From a checkpoint of a small transformer trained on Wikipedia: 22 layers, 5616 steps.
Each number is 200 + 20 x the weight over its row's rms, rounded and kept within 0 to 999. Layers, rows and columns count from 0. The size before them is the row's rms in percent of the matrix's.

# layer 14 MLP down (transposed), 640x160, rms 0.227, rows 552-595, columns 80-159
103,177,237,182,225,184,182,190,171,200,214,219,201,187,235,204,157,207,190,225,172,223,190,198,196,208,174,211,211,196,196,200,203,185,208,217,216,201,195,226,184,184,225,224,213,169,162,234,191,207,221,229,223,195,224,218,222,170,206,181,154,210,186,233,187,203,161,203,202,214,212,199,172,181,209,180,193,224,204,220,193
109,220,179,233,143,206,222,206,210,162,221,163,218,186,203,206,192,205,167,199,210,173,204,171,168,204,243,234,163,188,200,207,218,158,244,200,215,231,184,201,233,196,198,208,196,185,203,201,194,196,162,193,211,190,179,182,198,202,191,206,198,227,186,191,197,193,215,228,173,197,182,212,196,225,168,208,220,187,207,175,209
107,213,188,180,176,197,196,222,234,179,236,193,234,221,183,220,229,208,203,215,194,221,201,179,198,214,183,215,216,212,221,172,216,183,170,190,224,211,203,196,199,172,212,222,229,211,241,201,201,202,189,180,254,195,211,185,167,194,154,195,166,162,220,173,245,193,184,198,224,206,170,169,208,189,210,227,213,186,215,176,196
096,213,191,208,206,239,251,183,209,196,229,201,204,197,223,217,195,216,213,201,220,198,175,222,200,229,234,231,230,178,187,204,222,230,204,152,211,149,214,195,220,217,192,209,224,214,206,218,163,203,212,193,218,204,205,164,222,196,193,206,213,217,205,203,206,211,205,191,232,154,178,172,238,183,208,177,188,222,222,207,223
100,189,189,181,194,208,195,238,232,215,187,157,209,188,193,214,181,174,180,196,223,190,175,197,244,180,232,218,224,176,206,198,204,201,182,198,226,196,176,213,180,225,187,164,201,197,257,167,202,190,198,208,210,200,201,178,213,183,225,232,204,223,194,198,240,182,192,209,220,196,184,185,214,163,206,181,209,188,167,222,182
090,188,229,190,191,188,226,194,204,173,223,197,202,202,185,213,187,208,201,201,184,183,243,237,199,200,206,223,200,221,198,199,171,217,245,195,237,177,211,184,197,213,199,227,178,215,208,218,168,197,187,183,178,195,181,181,217,234,158,185,190,208,198,205,223,187,211,191,206,202,230,228,203,191,194,239,144,187,186,191,198
087,201,248,202,207,186,192,202,187,191,212,229,187,218,200,200,201,223,193,182,190,150,230,228,194,226,189,206,234,199,200,213,198,183,192,186,204,196,206,207,181,229,214,225,179,176,214,242,166,231,213,202,164,171,200,204,183,187,177,227,176,212,160,205,210,184,183,180,202,165,221,201,231,199,190,172,209,167,198,206,190
086,189,177,194,224,194,217,161,225,188,250,203,202,218,175,191,206,231,194,188,215,211,152,192,178,201,158,181,190,231,251,166,200,193,242,228,197,197,214,210,186,187,228,180,178,208,194,194,209,184,212,191,209,190,177,192,215,192,201,166,183,200,168,210,197,188,212,199,225,212,186,176,172,198,187,204,184,167,191,200,179
094,205,216,230,206,227,177,197,206,187,159,186,179,210,197,208,199,201,198,199,199,229,221,192,200,222,195,171,180,223,197,215,195,212,166,184,158,177,213,183,208,175,172,237,214,200,187,211,220,159,206,240,199,203,199,210,209,242,189,227,170,208,172,237,201,226,199,191,200,190,217,212,176,165,229,203,205,202,221,183,202
095,227,183,156,187,195,201,213,160,177,180,209,185,189,204,231,197,200,189,179,162,236,179,231,214,194,220,195,206,204,199,193,174,188,234,183,210,195,189,192,247,169,196,211,194,206,218,205,209,231,184,194,223,187,189,206,183,175,211,194,202,203,227,219,214,201,184,204,207,193,188,234,213,207,212,215,208,218,176,153,217
096,201,202,229,183,229,169,144,202,192,246,173,188,177,190,211,207,219,166,196,244,218,215,199,177,191,194,186,205,171,212,204,206,174,199,184,201,153,200,173,212,193,221,218,189,205,219,198,201,207,195,202,217,215,222,181,206,182,200,215,200,182,202,216,224,196,205,200,281,246,178,183,202,199,198,196,230,221,191,152,204
103,229,178,233,215,189,207,211,234,171,189,213,221,197,181,211,217,219,219,189,230,193,206,195,213,211,228,204,234,168,189,185,175,203,199,185,224,245,221,194,210,171,219,203,171,209,175,189,189,196,195,229,198,230,179,245,238,211,208,211,189,214,243,204,219,187,190,234,213,204,190,209,227,195,198,215,208,190,203,184,237
093,174,209,208,209,204,180,209,200,164,213,200,193,176,213,158,220,212,195,204,189,175,219,211,213,194,183,217,218,232,232,213,197,188,217,194,213,202,190,206,175,197,200,185,221,197,224,236,192,202,185,171,196,181,196,195,176,243,140,211,208,181,183,169,249,160,196,218,191,216,216,213,184,230,184,188,196,162,212,219,179
100,176,152,242,192,181,202,195,169,193,183,200,198,188,203,218,186,179,187,184,191,205,185,178,173,181,163,197,209,217,195,209,186,206,217,202,208,170,211,211,171,175,160,234,227,184,210,197,185,238,178,175,208,197,189,187,162,235,174,175,197,188,210,178,205,184,163,194,177,209,224,208,201,156,210,216,196,194,194,197,202
104,241,201,193,187,194,206,204,195,224,219,212,227,181,190,173,240,204,223,175,191,228,171,177,210,188,173,215,189,205,179,184,182,179,200,185,237,167,180,251,204,217,200,223,202,203,215,202,216,188,222,192,195,182,173,190,197,226,240,198,193,222,206,190,200,186,209,220,240,222,190,169,209,222,188,211,236,173,211,205,188
100,203,168,210,174,210,181,200,218,188,224,192,210,226,202,225,235,211,217,182,188,213,189,206,197,212,207,207,189,233,238,203,149,175,222,171,202,197,173,185,219,188,193,173,179,177,187,241,197,167,214,187,197,208,220,226,200,193,182,181,224,186,194,200,177,229,224,192,216,195,211,220,231,208,248,187,157,165,226,202,231
108,196,215,185,199,168,184,223,184,188,208,195,214,182,197,169,188,179,203,214,195,186,188,210,230,232,205,162,163,223,179,209,217,222,211,223,189,182,211,184,208,214,187,196,220,216,161,207,183,201,177,173,211,201,219,191,235,207,179,198,190,182,160,225,240,185,213,203,197,214,242,174,213,181,192,229,196,211,202,211,195
121,192,223,172,203,202,203,218,197,205,163,169,164,228,173,234,198,202,189,209,146,217,203,216,172,216,209,247,198,190,203,211,212,216,180,202,205,164,186,229,200,195,219,194,161,210,192,190,179,193,198,172,188,201,205,180,190,191,203,189,183,162,144,234,188,209,213,201,212,213,225,229,164,174,198,190,160,211,200,188,176
107,186,213,187,211,207,203,193,206,182,215,205,197,200,188,222,207,174,187,195,204,218,215,188,171,184,198,222,160,194,188,191,189,195,242,176,200,231,180,225,186,177,209,240,217,209,204,237,193,212,238,210,186,150,196,188,250,198,199,216,190,190,186,164,218,212,224,208,180,176,207,199,225,205,219,208,199,150,213,171,188
101,162,185,202,231,171,228,208,246,202,202,212,201,227,223,219,230,231,187,180,182,228,228,211,177,201,180,193,187,217,198,219,244,197,188,233,215,217,178,188,190,198,197,230,242,214,191,191,221,227,189,206,199,185,172,175,181,192,180,187,198,210,202,179,204,188,220,216,207,182,159,167,227,198,192,219,221,177,210,173,196
105,193,222,199,194,216,196,176,199,195,210,151,188,219,176,189,223,243,181,224,203,239,186,200,188,202,187,218,168,221,195,205,186,190,189,144,192,168,223,210,233,175,163,167,194,215,236,233,196,191,204,197,207,220,146,217,235,186,201,203,183,198,198,187,206,169,187,212,190,194,177,180,195,228,221,234,210,169,229,206,205
112,191,164,201,165,191,196,203,186,232,222,217,206,204,196,201,197,183,213,199,171,171,221,177,193,189,233,197,225,151,227,214,204,214,151,193,204,212,235,172,185,178,188,202,195,170,191,197,220,191,201,230,177,185,181,206,162,196,211,221,197,215,179,208,255,157,222,215,187,213,209,196,180,208,186,176,221,222,234,223,195
104,198,176,171,210,194,228,207,205,187,193,197,168,217,196,197,242,189,171,168,202,159,202,193,191,198,204,213,192,184,219,211,192,214,177,199,170,206,217,227,216,226,209,236,207,235,200,196,180,190,230,196,180,194,207,186,196,228,208,185,206,216,206,209,190,204,195,206,209,161,191,177,164,172,183,181,191,216,144,231,201
093,176,225,193,241,220,207,186,214,214,194,222,227,192,198,232,180,228,218,215,191,205,191,198,168,217,187,207,197,219,206,201,197,176,185,224,198,181,195,237,214,192,169,208,235,221,220,210,189,198,171,197,186,196,174,162,205,211,171,207,200,209,236,180,193,234,200,202,182,205,201,167,194,177,205,191,168,208,163,221,178
105,177,198,226,227,159,220,200,216,174,236,188,217,206,216,204,235,185,166,171,218,196,219,199,211,227,198,187,189,195,198,180,237,188,158,234,224,211,229,175,190,187,198,180,150,207,219,181,190,180,200,208,163,179,188,194,190,205,174,142,222,204,180,216,184,200,182,195,252,213,201,186,228,199,203,191,235,184,216,194,170
106,210,193,189,215,216,149,182,207,180,192,196,166,230,202,176,203,213,180,212,218,200,170,227,222,190,214,161,227,246,223,220,217,241,174,211,185,205,223,236,159,205,190,200,180,211,206,198,230,176,206,221,171,198,212,226,185,225,190,227,194,202,203,184,204,182,209,205,194,200,192,180,186,203,209,219,160,193,168,208,163
097,195,153,224,199,186,203,193,204,186,216,199,213,209,189,209,226,194,205,207,240,183,219,189,201,208,196,208,197,225,180,159,202,225,215,211,224,232,178,154,214,197,198,189,220,212,186,190,225,217,213,188,219,193,200,212,200,198,224,195,193,173,179,208,194,201,190,206,208,213,226,178,179,187,205,180,214,232,188,199,175
097,214,210,212,238,191,173,195,202,237,204,198,166,201,244,171,198,204,225,203,222,167,241,201,197,190,180,200,202,214,185,230,225,216,207,217,192,167,207,206,194,186,210,186,179,185,187,219,208,197,197,230,208,193,174,200,190,197,163,202,195,196,181,194,233,215,202,186,168,187,189,207,187,188,209,203,180,205,212,210,200
106,219,157,197,208,199,202,204,186,200,208,200,225,202,211,230,187,203,153,222,170,194,168,178,187,199,198,203,231,204,173,206,202,205,254,204,180,184,178,247,190,192,178,184,187,228,174,213,203,199,209,210,169,192,191,188,183,181,172,207,209,198,212,178,162,216,193,168,221,191,215,195,205,215,201,279,239,202,189,219,226
091,184,181,165,221,189,255,211,213,187,220,207,241,171,219,187,175,201,201,186,204,205,181,217,199,233,169,237,178,199,172,199,201,194,186,206,225,211,196,204,214,179,241,201,209,194,228,219,216,182,185,168,209,197,200,171,173,200,180,172,211,208,222,218,215,210,206,188,207,188,159,165,210,201,199,199,165,190,197,196,214
108,224,193,217,186,177,220,236,191,211,168,208,167,192,207,180,189,217,166,195,204,185,230,210,220,199,223,223,181,187,210,206,170,190,200,203,181,204,211,242,219,184,214,190,196,209,198,240,223,203,196,179,192,178,181,177,212,201,209,219,233,188,184,194,207,191,241,208,212,198,195,196,256,196,237,221,200,223,195,191,200
102,188,177,213,171,239,183,231,208,188,206,199,226,196,216,233,197,185,218,199,194,204,213,224,222,192,212,177,202,178,213,182,185,194,205,197,187,256,200,175,225,194,182,210,201,187,185,213,212,188,187,180,183,187,204,188,192,237,166,196,221,231,215,192,232,200,204,173,203,198,188,220,205,190,228,231,199,209,199,202,212
095,205,217,180,207,217,181,245,176,191,213,209,195,177,186,202,216,197,221,171,213,187,186,199,174,210,154,184,183,221,227,165,174,188,189,186,158,217,207,214,195,185,184,196,219,210,205,208,223,192,208,232,225,216,191,177,195,209,166,227,231,215,209,186,202,213,193,248,175,178,189,175,238,186,219,202,200,157,189,210,231
093,227,192,221,162,207,204,214,193,177,201,221,191,180,200,219,202,213,189,212,229,232,204,224,194,181,198,220,204,202,232,183,173,196,145,221,196,199,159,197,202,229,189,189,185,235,219,205,216,219,214,220,183,160,205,196,228,171,192,210,181,166,212,222,209,202,177,177,211,200,176,191,235,217,218,195,143,175,225,179,194
096,162,187,206,227,245,204,181,187,205,228,204,225,197,196,216,168,207,171,213,204,211,188,169,217,240,219,215,181,197,199,184,192,183,246,192,201,239,188,196,179,190,207,204,208,210,199,203,211,184,219,195,204,206,210,226,191,163,205,204,198,194,192,204,214,217,174,177,177,189,216,195,204,199,209,187,193,225,223,190,171
085,218,209,196,223,172,173,226,188,215,235,213,190,177,210,207,173,215,213,234,216,226,230,194,197,208,194,203,221,232,174,171,209,175,192,181,187,210,203,216,224,146,170,188,181,175,164,175,202,181,195,210,231,196,198,211,169,206,183,225,197,183,224,174,215,155,203,198,181,223,192,202,228,208,186,175,194,187,204,236,201
092,221,190,179,211,225,180,256,191,177,235,170,218,202,209,225,175,216,187,184,152,192,210,174,195,228,221,203,194,196,217,206,188,215,206,196,212,180,204,229,159,182,190,161,189,198,213,193,205,206,200,180,172,199,234,218,225,192,198,162,205,206,234,192,201,174,194,214,213,190,184,193,155,222,181,200,214,212,221,197,202
095,221,229,179,215,219,227,166,178,235,169,216,202,219,190,226,215,208,208,213,218,217,190,205,192,177,228,222,170,179,182,206,202,207,191,249,224,200,211,205,202,230,192,198,196,187,187,211,168,227,216,196,194,219,188,162,193,160,195,222,228,172,148,197,198,222,201,205,186,198,200,206,227,193,179,201,247,202,224,172,215
093,174,194,202,188,187,186,156,245,208,207,233,193,187,185,205,207,213,179,170,249,200,230,193,154,209,185,211,195,187,187,184,214,208,183,226,171,195,166,181,193,214,197,220,189,183,190,160,195,183,238,189,204,168,191,231,174,201,200,215,181,227,180,213,224,200,179,178,225,217,207,216,203,174,199,193,176,187,196,194,204
091,219,194,220,213,232,162,187,197,186,191,199,200,189,186,172,165,186,206,185,234,193,199,186,185,187,169,204,222,182,228,204,201,173,197,218,220,235,190,167,219,200,185,218,198,198,232,194,195,189,209,218,228,161,234,233,224,173,195,176,205,175,226,184,191,212,207,167,186,221,204,210,233,169,197,195,214,197,176,229,200
098,168,200,205,213,205,241,177,220,166,212,210,198,176,208,194,199,221,180,221,191,208,192,191,240,224,188,233,217,194,214,201,202,207,236,235,178,177,199,214,223,164,197,212,215,219,249,193,216,190,195,198,191,216,225,167,225,199,200,246,204,226,214,234,217,209,165,209,206,183,231,185,214,187,186,200,176,218,170,209,218
102,200,170,225,213,218,213,223,196,190,234,202,202,204,170,242,189,225,198,196,200,213,200,246,229,182,192,257,213,180,222,188,197,207,202,198,193,193,204,223,173,170,181,167,214,207,182,202,187,188,228,209,222,229,212,125,215,211,223,166,169,176,209,234,211,194,156,184,169,210,193,218,172,203,200,225,198,202,197,201,198
103,215,178,197,199,194,202,211,192,213,207,223,196,202,235,195,210,199,233,186,193,196,218,152,223,202,207,185,216,238,201,209,193,209,215,203,203,212,203,224,169,193,209,199,190,171,209,224,223,189,185,249,192,152,219,171,177,209,217,212,238,217,196,216,197,212,219,215,144,189,175,163,186,195,192,194,203,176,186,193,212
095,197,228,235,184,217,192,204,183,198,226,179,206,168,237,210,220,251,198,219,209,234,221,201,208,194,176,234,186,198,198,230,191,167,182,204,183,203,206,181,214,173,182,239,235,202,204,194,155,189,188,205,211,186,225,166,199,206,239,155,196,188,170,169,187,204,219,177,183,190,187,217,176,214,221,194,208,238,194,210,212
# layer 14 MLP up, 640x160, rms 0.219, rows 553-596, columns 80-159
099,205,227,216,184,167,142,166,210,216,222,188,190,181,189,219,218,216,163,210,205,193,214,209,195,210,212,193,194,169,183,226,207,215,177,168,197,201,210,197,176,156,218,195,170,219,216,212,163,244,175,198,193,221,207,201,196,203,170,199,213,217,232,213,188,225,185,172,229,195,186,175,199,218,175,188,198,188,222,198,182
107,206,214,222,206,236,198,216,171,211,197,173,199,229,207,191,174,228,177,203,213,199,204,193,209,192,213,210,228,157,246,205,213,192,224,222,192,202,184,183,201,234,186,187,188,219,184,181,156,198,195,205,233,232,192,209,215,200,178,181,176,212,167,226,201,216,224,209,234,201,194,188,185,176,186,218,190,200,195,190,205
105,217,241,189,223,190,206,198,204,193,188,186,204,232,199,179,193,253,186,183,205,204,212,187,193,168,182,195,148,224,249,250,204,208,206,223,194,192,174,218,205,221,192,179,212,216,228,185,215,203,211,198,191,244,234,171,227,227,162,190,178,210,185,175,215,195,207,212,199,242,206,187,181,217,212,203,237,169,188,223,185
102,170,200,206,172,164,212,203,195,210,192,224,213,207,227,245,191,182,217,203,159,201,203,188,186,208,173,233,216,188,215,194,203,162,177,179,204,197,235,192,180,196,171,192,186,188,170,190,196,204,218,209,169,201,218,197,205,233,157,195,213,185,203,195,182,206,207,215,208,181,202,189,194,223,178,228,201,227,210,183,182
096,174,182,181,186,212,215,170,187,226,190,190,184,231,205,206,218,234,216,204,212,229,187,193,217,220,195,181,199,201,180,170,215,179,186,209,199,199,221,244,193,179,238,213,225,189,211,178,225,210,200,208,217,188,195,190,170,170,194,197,180,222,234,198,196,174,197,193,224,216,201,197,228,212,180,219,211,202,227,208,193
093,178,167,153,194,232,191,204,195,176,202,224,214,177,186,225,187,174,218,211,224,233,215,184,178,176,172,222,148,206,197,176,201,187,188,225,198,213,200,182,185,176,195,163,225,242,184,213,220,194,186,218,220,241,204,152,202,217,191,173,213,180,249,214,212,202,218,236,182,231,176,212,153,211,198,212,200,221,199,210,193
091,205,207,208,180,237,180,229,182,191,165,200,206,173,217,209,187,183,167,202,207,216,208,200,239,176,254,182,223,175,175,199,225,226,186,186,197,206,219,232,240,233,193,184,217,202,224,216,197,234,211,210,186,219,209,174,186,168,196,224,210,194,230,174,184,198,180,155,201,184,195,221,237,208,230,236,223,165,172,179,193
103,162,182,184,211,203,186,188,159,184,231,201,191,217,222,184,206,202,185,194,176,178,184,165,196,194,211,202,218,206,242,172,214,241,226,229,179,212,185,204,203,211,212,174,190,195,243,202,166,240,175,210,192,183,202,226,206,246,173,181,212,223,214,155,157,229,215,236,213,203,187,188,183,226,197,195,191,180,180,224,206
097,184,237,217,175,218,180,226,168,193,210,193,223,184,187,184,187,188,229,209,208,211,199,182,204,203,208,208,200,213,226,239,208,253,220,201,192,210,201,186,186,221,191,226,181,199,230,190,231,181,190,184,182,205,203,183,220,237,204,210,208,192,173,195,179,177,161,209,171,225,215,200,187,196,199,170,205,215,218,241,209
099,219,145,201,200,191,202,176,188,203,166,241,231,223,184,180,220,219,205,224,193,165,183,190,239,198,184,225,192,224,182,187,231,233,212,201,204,211,190,212,198,189,225,221,218,175,237,199,149,227,180,233,193,202,210,211,180,205,201,179,176,208,206,205,167,207,181,171,159,207,236,207,198,194,212,189,191,189,209,215,168
096,208,228,181,164,200,199,149,196,184,190,201,173,179,242,193,216,181,217,235,196,220,179,189,208,211,196,182,207,208,204,195,201,179,219,199,200,190,189,231,188,200,208,194,229,212,222,211,187,193,213,161,181,193,219,202,213,149,185,235,182,202,198,183,188,227,191,182,197,198,175,193,201,215,204,169,202,188,187,211,225
096,231,181,206,204,197,222,209,209,197,207,200,196,221,181,219,200,200,194,191,191,231,200,205,208,220,187,185,199,181,163,193,171,193,171,188,203,178,205,178,206,205,226,213,182,192,189,152,228,212,200,230,218,204,188,212,227,182,215,201,190,186,198,224,192,222,201,213,209,189,168,186,214,162,202,219,192,233,188,177,208
101,193,210,217,186,199,228,210,190,195,185,177,219,209,170,187,207,230,199,219,213,192,168,223,183,179,219,220,196,201,211,162,172,162,183,188,220,182,219,186,227,188,222,192,177,176,178,214,218,210,196,213,199,157,154,223,202,188,197,206,158,184,201,207,200,217,207,239,198,186,166,199,273,211,201,227,142,229,232,211,182
105,197,189,173,178,202,196,192,226,182,191,232,224,206,169,176,203,197,189,193,174,180,194,220,182,182,200,190,171,192,196,222,197,225,184,175,179,215,199,199,228,212,221,191,205,216,208,216,179,191,154,204,205,229,240,206,178,186,211,224,197,213,185,202,218,222,194,192,195,175,220,202,174,198,187,189,166,164,230,202,175
110,224,212,202,182,210,236,210,180,173,198,173,209,211,194,194,197,193,231,169,223,232,214,182,208,213,187,183,203,191,222,229,193,215,147,198,227,212,197,182,219,172,221,184,213,196,178,195,198,217,164,221,204,158,215,187,225,196,193,228,177,174,164,215,191,217,171,225,192,191,196,203,184,183,182,211,187,206,182,230,160
094,196,203,162,193,210,194,214,177,221,203,168,219,196,205,188,239,226,191,211,157,204,182,180,208,163,193,210,173,187,181,179,183,194,221,187,225,180,193,210,205,190,175,196,159,179,171,190,167,231,198,210,195,186,237,208,209,190,206,204,167,199,211,166,204,198,181,176,182,266,205,162,177,204,195,216,188,212,173,224,205
109,218,170,192,191,199,209,171,233,216,182,236,190,223,214,200,229,193,231,224,140,208,182,193,179,185,223,177,224,216,180,209,209,197,194,183,217,222,197,192,194,177,194,193,197,174,219,181,196,198,190,207,190,201,228,196,190,153,191,234,190,192,200,193,193,207,203,192,174,221,200,181,218,231,168,173,218,206,211,202,175
104,180,212,209,158,199,167,203,178,194,197,199,215,180,173,226,184,150,210,189,190,203,204,181,224,157,186,189,236,212,204,208,200,186,189,199,177,165,227,189,196,205,194,205,172,205,176,202,153,172,235,208,203,189,236,197,147,187,222,182,207,223,236,218,189,199,217,175,168,200,188,252,189,196,205,196,207,179,232,185,219
096,213,230,193,167,204,210,189,173,179,221,221,191,195,215,206,211,159,189,202,202,217,170,181,178,184,183,182,198,193,195,191,182,197,222,155,192,171,198,194,199,198,164,167,176,222,203,202,199,215,198,183,198,222,197,200,201,192,228,246,205,205,196,209,223,159,168,200,195,171,248,174,230,213,181,212,200,234,228,200,187
100,238,217,195,180,176,201,219,185,168,199,203,240,179,209,217,201,199,160,170,178,207,194,198,169,222,194,199,183,206,141,225,205,215,207,215,183,209,204,185,231,191,236,213,202,212,200,173,236,208,220,204,182,152,172,197,184,177,233,200,192,227,177,192,204,192,204,196,243,210,193,173,192,241,214,199,185,185,204,213,220
104,196,220,194,191,231,192,195,229,195,195,195,228,155,232,220,207,200,194,199,211,231,160,194,186,203,205,203,187,202,192,213,219,227,237,211,219,183,171,187,203,188,171,172,188,225,164,203,222,198,218,196,187,167,229,211,215,224,193,224,173,207,219,192,205,170,195,251,197,204,202,231,177,235,193,209,168,172,226,230,175
108,217,196,202,210,211,184,181,190,226,177,199,243,206,149,195,211,181,190,193,223,208,165,210,219,193,162,180,223,207,215,200,220,157,194,204,245,199,189,209,194,185,178,151,178,199,238,207,198,170,164,232,186,220,206,200,182,234,230,234,204,213,184,225,245,194,231,218,223,216,215,228,225,198,185,193,195,146,222,186,203
094,210,203,222,167,189,204,225,187,173,238,197,193,226,167,178,206,143,156,191,205,196,200,204,197,193,185,224,197,219,180,164,193,196,220,201,171,225,212,177,194,226,186,222,155,197,202,186,214,214,207,227,203,181,211,211,174,217,209,213,170,191,196,186,214,199,244,230,205,227,195,208,197,219,208,215,231,228,228,179,209
100,199,207,231,188,212,198,208,215,220,195,210,201,187,199,196,203,194,241,180,196,166,243,211,192,191,174,209,166,227,197,214,237,204,179,167,191,179,211,220,204,212,167,183,181,211,206,198,217,235,172,228,202,202,194,206,216,174,231,171,209,199,195,183,190,179,202,225,237,221,190,222,190,215,198,224,227,185,180,218,182
107,201,230,173,166,175,188,225,202,185,222,227,169,193,179,196,205,219,196,219,220,165,189,183,239,223,198,226,180,206,223,200,197,167,163,201,200,191,139,193,202,186,223,198,215,206,221,204,200,183,218,195,171,205,197,202,158,193,167,213,177,223,206,216,159,162,193,182,196,183,171,216,210,217,189,202,227,195,185,199,168
102,203,224,186,182,250,221,207,184,190,190,189,183,178,225,190,189,236,166,203,230,216,187,193,194,161,195,183,175,183,187,249,222,225,217,210,208,190,191,207,191,179,177,248,181,205,190,181,240,185,197,216,184,222,206,165,190,218,192,187,209,192,220,178,171,199,173,212,225,219,187,194,179,232,192,232,220,198,182,243,213
096,197,173,210,258,198,221,218,199,160,207,190,259,190,202,213,212,196,215,200,203,195,151,173,194,184,202,174,237,193,175,189,238,219,185,220,197,196,175,200,201,236,182,208,197,216,204,196,204,199,199,211,171,222,194,237,178,209,208,192,202,187,195,199,169,176,175,223,224,208,186,211,221,244,163,187,181,204,193,194,190
105,206,183,206,171,172,220,147,202,168,188,226,198,162,219,188,171,186,208,175,214,203,199,200,215,203,176,214,192,243,197,192,204,209,221,180,171,177,165,208,167,224,178,201,226,208,216,196,186,252,173,218,180,164,219,221,232,179,210,204,229,214,172,221,202,179,203,199,238,181,172,206,184,195,211,192,184,189,202,211,193
101,201,211,257,173,192,181,181,188,182,209,212,170,226,218,190,195,219,178,241,199,183,193,190,234,188,206,168,199,228,229,204,233,182,252,210,234,213,165,199,165,218,196,214,186,171,192,196,230,213,203,225,189,197,202,190,193,204,148,201,215,203,168,153,198,189,242,191,209,215,172,225,199,212,201,198,223,178,210,209,204
100,210,237,208,219,187,190,202,208,182,185,199,207,152,216,194,217,195,177,223,217,205,232,182,198,205,188,223,224,198,190,223,205,237,196,229,184,202,195,218,195,185,231,205,206,203,163,195,201,190,243,204,205,214,196,211,191,198,196,207,183,201,189,197,215,189,214,170,202,139,192,230,211,190,201,227,202,209,176,168,190
096,162,210,184,189,217,205,202,205,187,195,212,191,197,200,205,171,194,198,200,185,203,216,206,207,171,164,145,231,198,196,199,139,210,186,200,196,230,202,200,199,218,160,211,189,169,201,213,209,184,153,232,220,156,236,222,180,180,202,229,201,192,194,192,202,229,209,159,236,187,188,192,190,182,182,204,217,188,196,204,215
104,185,211,199,215,210,217,203,217,237,187,192,215,207,199,183,181,183,159,225,187,202,196,179,194,228,253,202,211,194,202,191,202,201,261,200,255,182,216,182,176,205,216,216,175,218,214,203,172,184,200,185,188,208,180,218,168,171,239,233,166,209,172,211,207,188,190,215,207,172,203,198,190,161,208,218,186,197,184,140,205
087,195,219,160,188,226,166,217,214,197,168,176,196,168,191,204,180,179,161,174,215,220,192,180,229,209,201,208,190,225,188,204,198,172,162,198,218,186,229,152,182,209,176,203,227,214,212,195,229,196,215,202,188,218,225,223,167,227,194,209,183,215,180,186,170,177,194,217,224,189,205,204,209,216,174,194,200,226,205,192,212
102,180,240,171,203,206,205,182,176,186,185,191,172,220,199,177,225,204,212,212,206,168,223,214,207,196,177,203,191,176,176,210,228,217,174,186,209,166,194,229,177,196,212,224,188,193,208,207,213,199,178,178,185,174,188,202,163,198,213,205,184,249,209,165,213,189,217,184,203,192,184,198,167,202,164,196,200,186,186,182,205
093,213,223,215,155,222,237,169,198,165,187,204,220,232,219,170,222,189,171,207,198,197,179,203,221,200,203,193,181,218,209,214,203,208,190,237,226,219,172,169,221,264,208,185,200,203,210,207,166,191,195,204,191,195,231,176,243,250,205,215,161,187,217,232,191,206,213,217,215,190,200,215,193,221,220,202,208,215,177,183,208
089,196,192,211,232,164,183,181,225,202,167,202,175,189,236,214,197,199,192,194,176,201,183,183,197,207,190,203,197,173,152,218,200,189,194,201,222,210,186,192,235,203,186,218,171,232,179,186,211,198,197,214,221,217,149,180,206,196,183,194,191,221,221,204,202,218,231,175,196,180,191,208,219,199,193,197,175,218,221,189,174
098,230,176,173,189,188,227,190,175,175,226,180,211,192,238,198,205,216,201,222,218,225,238,204,194,205,187,174,232,199,224,185,171,206,224,201,155,194,236,207,205,191,191,221,179,218,197,182,161,189,176,157,221,203,234,208,175,181,206,187,225,182,211,181,175,188,179,214,177,192,220,257,180,189,196,210,142,216,238,196,156
101,260,204,211,216,165,216,232,198,225,210,223,205,187,201,202,225,156,239,208,179,184,194,198,238,196,187,165,201,237,192,219,200,209,201,200,217,214,246,163,223,165,210,217,211,196,195,202,215,215,169,228,208,210,174,180,228,186,221,215,186,205,200,218,188,207,187,198,211,216,201,198,210,219,193,196,213,240,202,211,179
091,213,232,172,200,164,183,193,181,200,159,222,201,183,207,215,210,176,196,180,202,170,206,169,221,232,224,215,154,213,207,210,196,211,185,182,222,194,200,169,165,207,194,192,181,200,170,191,197,187,217,189,167,207,222,173,252,204,185,208,171,225,187,222,215,211,240,244,213,195,176,196,197,216,220,215,193,200,187,213,165
105,158,186,214,213,216,207,214,178,230,183,217,208,228,211,185,174,201,211,228,228,196,216,210,167,180,220,191,206,182,185,185,205,183,182,201,175,218,193,196,201,206,180,207,194,216,186,187,239,215,197,189,222,232,236,177,230,223,209,164,234,188,207,171,191,231,219,195,199,195,207,202,177,208,166,186,183,197,186,185,187
103,201,198,194,203,232,246,211,200,216,199,215,201,184,185,209,217,202,230,179,178,206,208,224,205,220,170,159,221,204,203,205,206,191,202,179,210,193,166,201,203,204,203,211,185,190,252,197,247,166,166,220,207,202,192,215,193,197,218,187,209,209,181,181,209,183,200,195,271,188,201,186,203,216,177,186,178,208,178,243,173
097,214,201,200,192,209,212,219,207,226,206,177,195,200,197,179,208,198,226,197,165,226,182,197,216,216,212,226,218,219,199,183,206,197,197,161,172,224,225,200,189,202,182,180,186,210,173,170,198,202,142,141,235,215,178,195,174,210,200,180,217,205,205,216,177,199,222,238,188,192,205,183,183,198,180,226,227,184,175,197,186
091,207,198,184,208,181,221,166,181,185,190,205,235,194,198,201,199,168,203,215,188,211,164,197,188,185,209,220,236,211,196,209,204,217,178,210,204,212,203,215,197,208,211,201,183,243,195,218,185,189,193,225,206,177,231,191,203,180,226,219,190,213,217,195,179,212,201,188,153,193,179,218,197,203,193,203,221,187,214,166,168
105,205,174,198,195,206,218,222,204,181,205,208,166,215,201,180,227,199,195,182,200,218,192,245,182,215,222,192,198,214,172,175,194,187,207,203,218,221,210,189,203,178,215,203,176,213,201,174,222,209,172,197,188,241,245,230,225,200,212,234,226,225,188,153,214,160,186,196,192,177,188,219,200,208,231,196,177,192,211,167,208